Part of a small language model's weights.
Size: 8 layers, width 512, 8 heads of 64 (1 for keys and values), MLP 1024 SwiGLU, vocabulary 19325, 37.1M parameters.
Training: a variant of Muon for these matrices, 8780 steps.
Each number is 128 + 32 x the weight over its row's rms, rounded and kept within 0 to 255. Layers, rows and columns count from 0. The size above them is the row's rms in percent of the matrix's.

# layer 4 MLP gate, 1024x512, rms 0.112, rows 55-63, columns 256-383
size [100  98 103 100 125 104  94  99 104]
[[154 111  66 142 164 136 102 121 153 162 177 132  95 116 163 121 142 178  58 145  93  99 158 118 169  98 133 119 172 111 113 136 152 116 107 104 137 119 129 156 109 116  61 102 114 153 170 192 107 150 170 137  82  97 155 130 109 158 120 106 216 108 167 148 120 115 147 112 143 116  71 164 166 147  71 193 130 120 155  83 103 149  96 113 144  85 100 175 116 113 108 144 163 112 134 118 130 103 198 126 158 101 157 143  77 149 116 130 157 168 103 113 203  82 177 111 116 115 121 118 150 175  96 110 143 144 125  89]
 [120 179 154  92 204 136 181  72 158 105 144 144 132 135 137 141 143 133 171 188 135 107  65 122 182 135 144 119 137 110  92 172 109 148 112 116 131 212  68 126 105  80 105 152 143 111 132  77 165  99  95  90 152 148 108 159 119 143 106 174 134  65 155  89  86 118 188 206 129 128 154  63 156 112 145 112  76 130 104 123 154 108  97 112 131 161 156 125 100 127 124 114 156  88 111 124 137  90 119 161 127 121 107 115 157 116 195 115 191 160 133  79 104 156 103  93 138 105  71 101 156 142 124 164 187 123  88  95]
 [ 84 111 111  93 113  62 113 120 111 164 156 129 109  84  95 160  81 115 118  96 234 153 115 147  90  56 114 184  84 201  95 118 113 109  86 222 150 155 156 164 177 142 119 116 125 169 162  64  96 139 110 148 113 126 139  93 159 129 144 130  18 107 111 165 132  46 115 140 132 140 100 133  98 134 117 114 141  95 117 101 143 132 122 141 112 117 207 163 174 126 131 130 116  49 169 101  93 158 188 103  60 130  87 117 161 177 186  86 128 182 124 181 179 112 193 111 157 139 100 171  73 140 139 178 181 175 108 118]
 [136 124 131 100 140 139 151  92  75 124  86 142 133 137  90 140 104 165 142 219 128 117 198 103 152 120 142 169 146 143 143 104 107 108 116  91 164 130 141 186 117 127 130 146 145 151 126 150  92 133 148 154 136 141 139 146 103  94 125 212 123 104 109 159 155 102 100  93 138  75  97 105 141 178 166 143 157 177 162 153 141  95 115 169 133 129  84 128 116 181 153 173 145 125 108 118 136  53 184 111 135  84 130 183 136 171 152 149 110 140 105 129 154  87 176 138 148 131 129 151 172 145 148 190 114 153 105 159]
 [131 165 202  96 142 128 164  88 151 104 133 180 129  83  49 115 111 118  74 178 143 169 159 157  67  73 103  97 139  99 114  73 122 120 113  76 102 130  87 102  91  96 101 119 131 109 142 137 136 156 150 140 129 128 191 143 114  39 140  97 128 113  90 139 156 101 125 191 135 103 134 161 128 157  51 144 147 191 127 130 121  92  90 105 140 140 105 136 110 154 153  98  92 144  97 133  91 116 189  86 182 136 119 119 166 141 153 129 102 150 126 156  97  80 142 143 151 147 117  86 111 141  83 105  89 114 167 155]
 [112 148 169 127 112  87 203 114 151  71 174  99 176 114  64  60 108  66 151 131 143 133 137 133 119 119 106  81 141 215 124  97 122  74 128 129  53 142 169  80 128 125 148 160 153 153 108 119 214  93 126 131  47  99  74 121 128 164 132  53 129 181 119 133 181 173 103 133 112 102 177  95 121 137 161  67  91 142  72 139 178 150 106  97 159 129 140 144 151  75 127  95 148 117 123 168 131  90 116  94 126 137 140 133 157 142 179 109 147  77 126  62 123 133 138 114 115 163 196 112 143  96 132 120 179  98  94 142]
 [117  72  92 125 176 162 175 140 170 113 146 147 121  58  97 143 170 135  78 163 178 152  77 110 129 146 133 163 181 166  54 105  49 125 157 127 167 103 105  78 108 116 169  75 136 177  76 142  88 149 111 139 148 137 153 151 134  82  81 129  92 189 109  92 151  81 101 126 148 125 146 129  72  96 123 101 154 119  89 140 135 173 158 105 124 155 136 170  99 120 153  78  91  70 179 174 155 108  98 144 154 152 103 152 108  97  95 140  66 190 143 120 107 133  96 171 128 204 142 136 105 136 121  93 133 127  67 111]
 [ 87  87 124 130 123 164 148 147 147 139 130  91 155  70 122 178 160  76 140 150  25  65 164  97 125 187 185 111  90 140 119 186 139 124  98  92 141  75  98 134 104 142  94  89  77  67 119  86 117 105 154 178 122 119 118  99 167 119 145  88 161 104 161 103 151 116 127 156 182 123 123  97 107 143 133 116 122 135 121 112 124 150 125 105 170 171 151 125 161 150 109 176 138 120 134 180  91 140 126 119 175  91  98 155 101 149 135 193 101 132 139  90 154 112  71 134 133  94 107 163 126 105 202  74  82 174 108 130]
 [119 145  77 120 133 117 228 108 114 102 122  83  67 188 180 144 110 122 157 114  91  84 102  83  92 138  88 138 120 106  76 128 108 126 112 107 161 161 160 114 159 137 179 132 133 124 135  63 109 104  97 171 191 115 120 167 136 122 141 172 132 125 129 144  86  76 122 115 127  85  80 147 140 158 144  91 198 116 116  81 153 127 127 151 118 115 177  98  58 138 153 169 175 152 137 102 148 106 105 123 203 120 180 123 150 145  90  72 123  81 146 103 170 128 129 141 131 140 178 178 185 111 154  94 114 139  74 124]]
# layer 4 MLP up, 1024x512, rms 0.11, rows 55-62, columns 256-383
size [ 97 105 103 100 107 107  96  98]
[[ 80 100 142 145 125 170  64 101 119 104 123 140 116 163 150 152 140 108 118  90 114  98 206  38  98 134 107  71 138 182  87  87 158 102  98 102 195 192 113 117  89 129  97  83 136 160 125  97 124 127 126 131 178 121  93 119 150 126 112 139 142 139  84 114 116 105 125  99 144 180 145 129 147 121 141 123 136 141 134  83 152 120  93 124  92 164 155 121 141 100 121 154 112 197 172 109 140  95 115  76  82 143 135 101 132 112  87 121 153 139 111 120 121 130 123  95 118 125 131 141 146 178 101 144 117  93 126  82]
 [102 143  98 147 136 116  98 121  83 135 117 126 127 151 119 155  72 141 106 110 138 140 147 159 128 108 124 160 128 117  99 166 162 124 111 180 113 118 162 113 141 150 195 153 130 102  95 147 128 129  95  97 131 136 111  91 114 158 134  97 125 136 159 151 144 129  89  83  92 147 151 101 135 137  85 150 181  74 165 124 179 104 160 120 118 129 111 131 129 137 106 138 141 161 122 110 176 161 171 138 135  99 149  89 150 132  72 111  80 172 127 150 141  93  75 137 112 159 147 146 127  90 134 204 100 106 106 133]
 [142 165 150  79 151 147 138 137 174 127 143 177 131 161 175  73 122 124 158 120 113 151 160 161 152 153 151 146  98 182 147 116 178 119 147  55  96 103 137 131  77 129 144 132 118 114 137 198 102 180 110 116 161 149 158 139 116 169 132 125 158  63 138 109 127 167 119 107 133 108 183 127 138  87 136 153  88 148 136 143 109  94 127  95 116 134 105 119  97 183  82 165 164 194  81 216 201 111 103 165 130 119  92 157 115 152 114 157 105 117 130 117  87 158 125 111 140  85 169  63 139 104 107 145 122 110 126 103]
 [113 123  96 181 181  73 126 110 127 177  44 139 164 144  67 130  89 173 137 101 101 198 105 162  71 110 107 142 156 127 155 134  54 149 217 100 171 179 138 107 172 130 119 140 138 123  86 126 156 147 177 123 138 148 145 130  92  69  97 110 122 133 130 113 171 195 107 142 153 127 191 140 125 107 148 122  69 125 119 113 173 108 135 111 142 188 128 106 179  96 126  65 116 138  73 156 110 135 116 146 168 130 127 170 106 109 148  97 135 108 115 162 122 136 148  99 159 128 161 131 110 145 114 206 113  91 177 112]
 [144 130 151 176 141  91 148 142 158  94 117  64  95 134 128 128 102 166 107 114 168 131 146 134  51 128 125 142 166 133 140  63 153 161 101 140  82  86  55 162  82 176 226 131 125  94  87 107 125  79 158 120 145 174  66 152 126 132 129 134  93 163 111 134 116  74 104  94  83 119 123 101 157 126 157 148  93 161 175 107 134 156 114 142 127 113 132 124 116 159 157 113 102  99  98 172 134 123 144  74  88 121  72 174 133  91  82 142  79 105 202 161  84 117 126 172 104 151 128 104  94 101 100  85 159 155 170 106]
 [174 113 186 123  61 140 144 139 104 161 146 106 108 118 141 165 125 178 125  95 142 128 149 166 165 112 161 137 151  84 130 116 140 102  91  94 108 134 112 103 149  96 149  79 135 125 190 158 100 132 137 138 129 144 125  48 164 123  88  68  89 121 136 144 133  96  98 131  84  39 100  65  80 118 118 119 113 150 141  85 140  71 103  91 142 165 164 101 123 132 106 170 188 164  98 150 142 135 155 148 174 168  83 154  97 149 115 165 173 159 137  76 134 133 176 123 159  76 179 151 114 135 138 132 135 106 147 108]
 [165 102  77 158 167 112 203 129 134 182 113 131 101 154 131 113 133 149 133  70  72 114 113 142 110 147 163 181  70  91  96 124 156 170 154 109  90 171 159 133 109  82 121  86 134  94 104  62 132 175 106  66 151  57  87 156 115 126 123 184 110 161 142 205 131  87  75 164 126  76 141 110 142 136 105 134 111 112 141 130 173 160 104  85 156 147 151 118 104  85 143 129 140 174 153 137 122 150 147 184 153 199 142  90 172 100 101  90 106 123  71 128  94 117  39 159 131 122 142 132 141 110 102  93 151 125 111 183]
 [109 105 163  91 132 106 120 162 135  98  99 100 122 109 137 121 136 154 110 131 112 146 106 166 158 151  97 178  86 180 102 108 139 187 162 134 136 154 146 164 103  99 135 184  94 182 114 127 108 120 142  97 125  67 127 110 131 134 103 108 137 119 121 132  76 129  96 180 169 111 108 101 139  95 120 125  94 116 129 163 110 118 151 100 161  75 103 134  99 171  94 132 166  89 130 116  96 147  84 114 139 151  45  83 144 169 100 138 129 140 156 133  68 119 106 187 128 102  83 196 110 156 135 133 188 213 150 155]]
# layer 4 MLP down (transposed), 1024x512, rms 0.105, rows 55-62, columns 256-383
size [ 99 101 105 100 103 104 100  98]
[[183 133 140 104 156  63 200  67 136 146 165 117 110 123 129 152 137 126 101  96 134 135 119  68  81  91 141 119 155 126  77  94 137 149  59 119 127 118 111 149 123 153 123 112 101 123 146  84 149 144 112 206 152 160 111 143 142 138 129 101 133 121 129 125 102  96 120 103 171 117 154  97 158 156 144 168  99  90 167 131 148  73 118 125  94 120 123  98 166 145  68 166  66 119 126 133  61 161 171 122 153  82 141 167  99 134 139  96 142  84 139  32 109 117 168 229 171 106  59 115 118  82 114 110 137 136 124 129]
 [100 180 146 139 166 104 105 132 103 135 134  86  77 105 106 112 136  97  91 110  79 128  87  94 135 160 123 129  99 136 106  90 149 126  62 148  82  98 150 140 107 156 120 119 168 158 184 129 129 120 152 103 169  68  99 124 178 102 123 129  93  96 124 111 178 153  99 107 137 118 103  98 182 194 113 118 110 113 177 155 134 140 115 165 150 105 140  81 179 112 150 165 126  87 135 120 154 125 138 122 148 137  76 147 141 138 114 144 135 175  53 122 105 109 121 124 152  67 183 126  95  90  95 135 125 137 101 143]
 [ 92  92 134  85 146 163 120 144 117 125 120 145 110 136 112  65  64 135 136 158 163 171 137 109 111 150 173 148 142 128 110 156 146 138 186  83 113  99 108 126  80 128 141 157  97  87 155 127 100  97 139 124  97 118 161 153 155 131 135 120 122 143 145 118 105 124  88 114  96  99 201 153 153 119 131 120 121 156 173 177 143 101 132 108 101 125 127 155 118 196 153 143 168 197 143 163 132 128  36 179 140  98 139  92  92 149  94 118 106  91 163  89 107 132  50  73 165 156 123 113 101 158 155 112  94 160 108 125]
 [156 135  96 114 183 111 114 123 133 116  78 115 150  85 103 133  87 123 124 129  98 180 102 179 128  64 160 132 132 130 106 123  72 106 109 137 105  83 146 159 166 162 162 111 104  85 157 148  67 116 200 100 126 146 142 146 124  78 143 154 174 137 101 141 139  95  90 122 113 131 148 112 144 126 164 101  98 145 124 147 153  84  80 156 138 156 113 109 158 135 137 114 122  42  81 141 102  97 147 127 155 128 114 133  98 164  96  78 107 200 170 143 127 138 186 122 151  87 126 121 141 173 160 100 131 142  78 108]
 [105  57 171 148  90 118 143 110 159 167 194 139 131 164  98 112 181  88 119  79  77  98 131 151 175 161 127 140  53 174 177 174 121 132 142 182 104 126 144 195  73 133 150 222 146 129 134 165 153 177 174 159  49 131 107 139  91 113 101 162 115  86 157  82 147  86 140  91  58  95  82 139  96 155  97 131 199 124 157  76 134 159 181 141 118  80 161 129 121 146 115 108 127 105 159  94 219 105  99 135  98 106 104 131 206 103 160 118 115  82 102 132 138  72  98  88 149 117 149 175 164 103 148 146 121 172  73 114]
 [103  99 102 120 143 137 144 127  87 158 179  74  76 132  66 155 157 148 156 161 135  92 171 129 165 143 175 125 129 104 166 113 160 162 113 119 130 143 136 108 134 108  64 136 120  85 191 121  98 153  77 164 190 145 131 163  79 168  90 116 104 100 133 141 145  96 149  90 145  87 157 113 135 118  67 157 156 147 129 134 110 104 115 128 125 115 121 149  98 117 132 102  78 147 124 116  98 176 168 123 147 113  49 184 132 125 135 178 133 103 110 145 197  93 117 107 101 131  77 136 107 128 168 129 130  60 146 136]
 [ 85 138 160 120 103 123 108 125 117 111 119 136 168 143 145 114  99  97  73  20 175 113  96 105 143 104  83 169  94 126 130 131 167 134 129 138 140 107 156 139 133 167 123 124  86 170 132 154 144  83 122 159 127 125  92 141 120 127 115 147 116 151 139 149 147 121 125 114 135 154 125  90 134  83 131  91  82 172  83 159 146 125 109 191 123 120 154  98 108 148 177 130 121 163 123 156 198 125  89 107 136 191 156 120 143 113 158 129 167 148 145 143  57  91 150 149 151  91 149 126 154 173  52  94 144 171 124 166]
 [ 88 129 151  84 141  96  88 150 115  94 124  92 164 207 129 177 199 145 120  47 140 140 122 101 145  86 132 157 142  60 120 114  95 151  62 172 144 143 115  98 141 147 136 104 153 153 152 144 143  65 166  80 172 148 136 137 131 118 140 138 121 186 103 143 135 106 130 159 105  93 133 124 143 158  94 170 133 120 115 176 153  70  75 139 112 146 175 141  84 126 127 150  75 118 132 145 123 150 128  69 162 116  89 161  88 146 103 143 103 126 106 138 139 146  92 112 167  94  86 160 197  84  89 163 169 119 125  94]]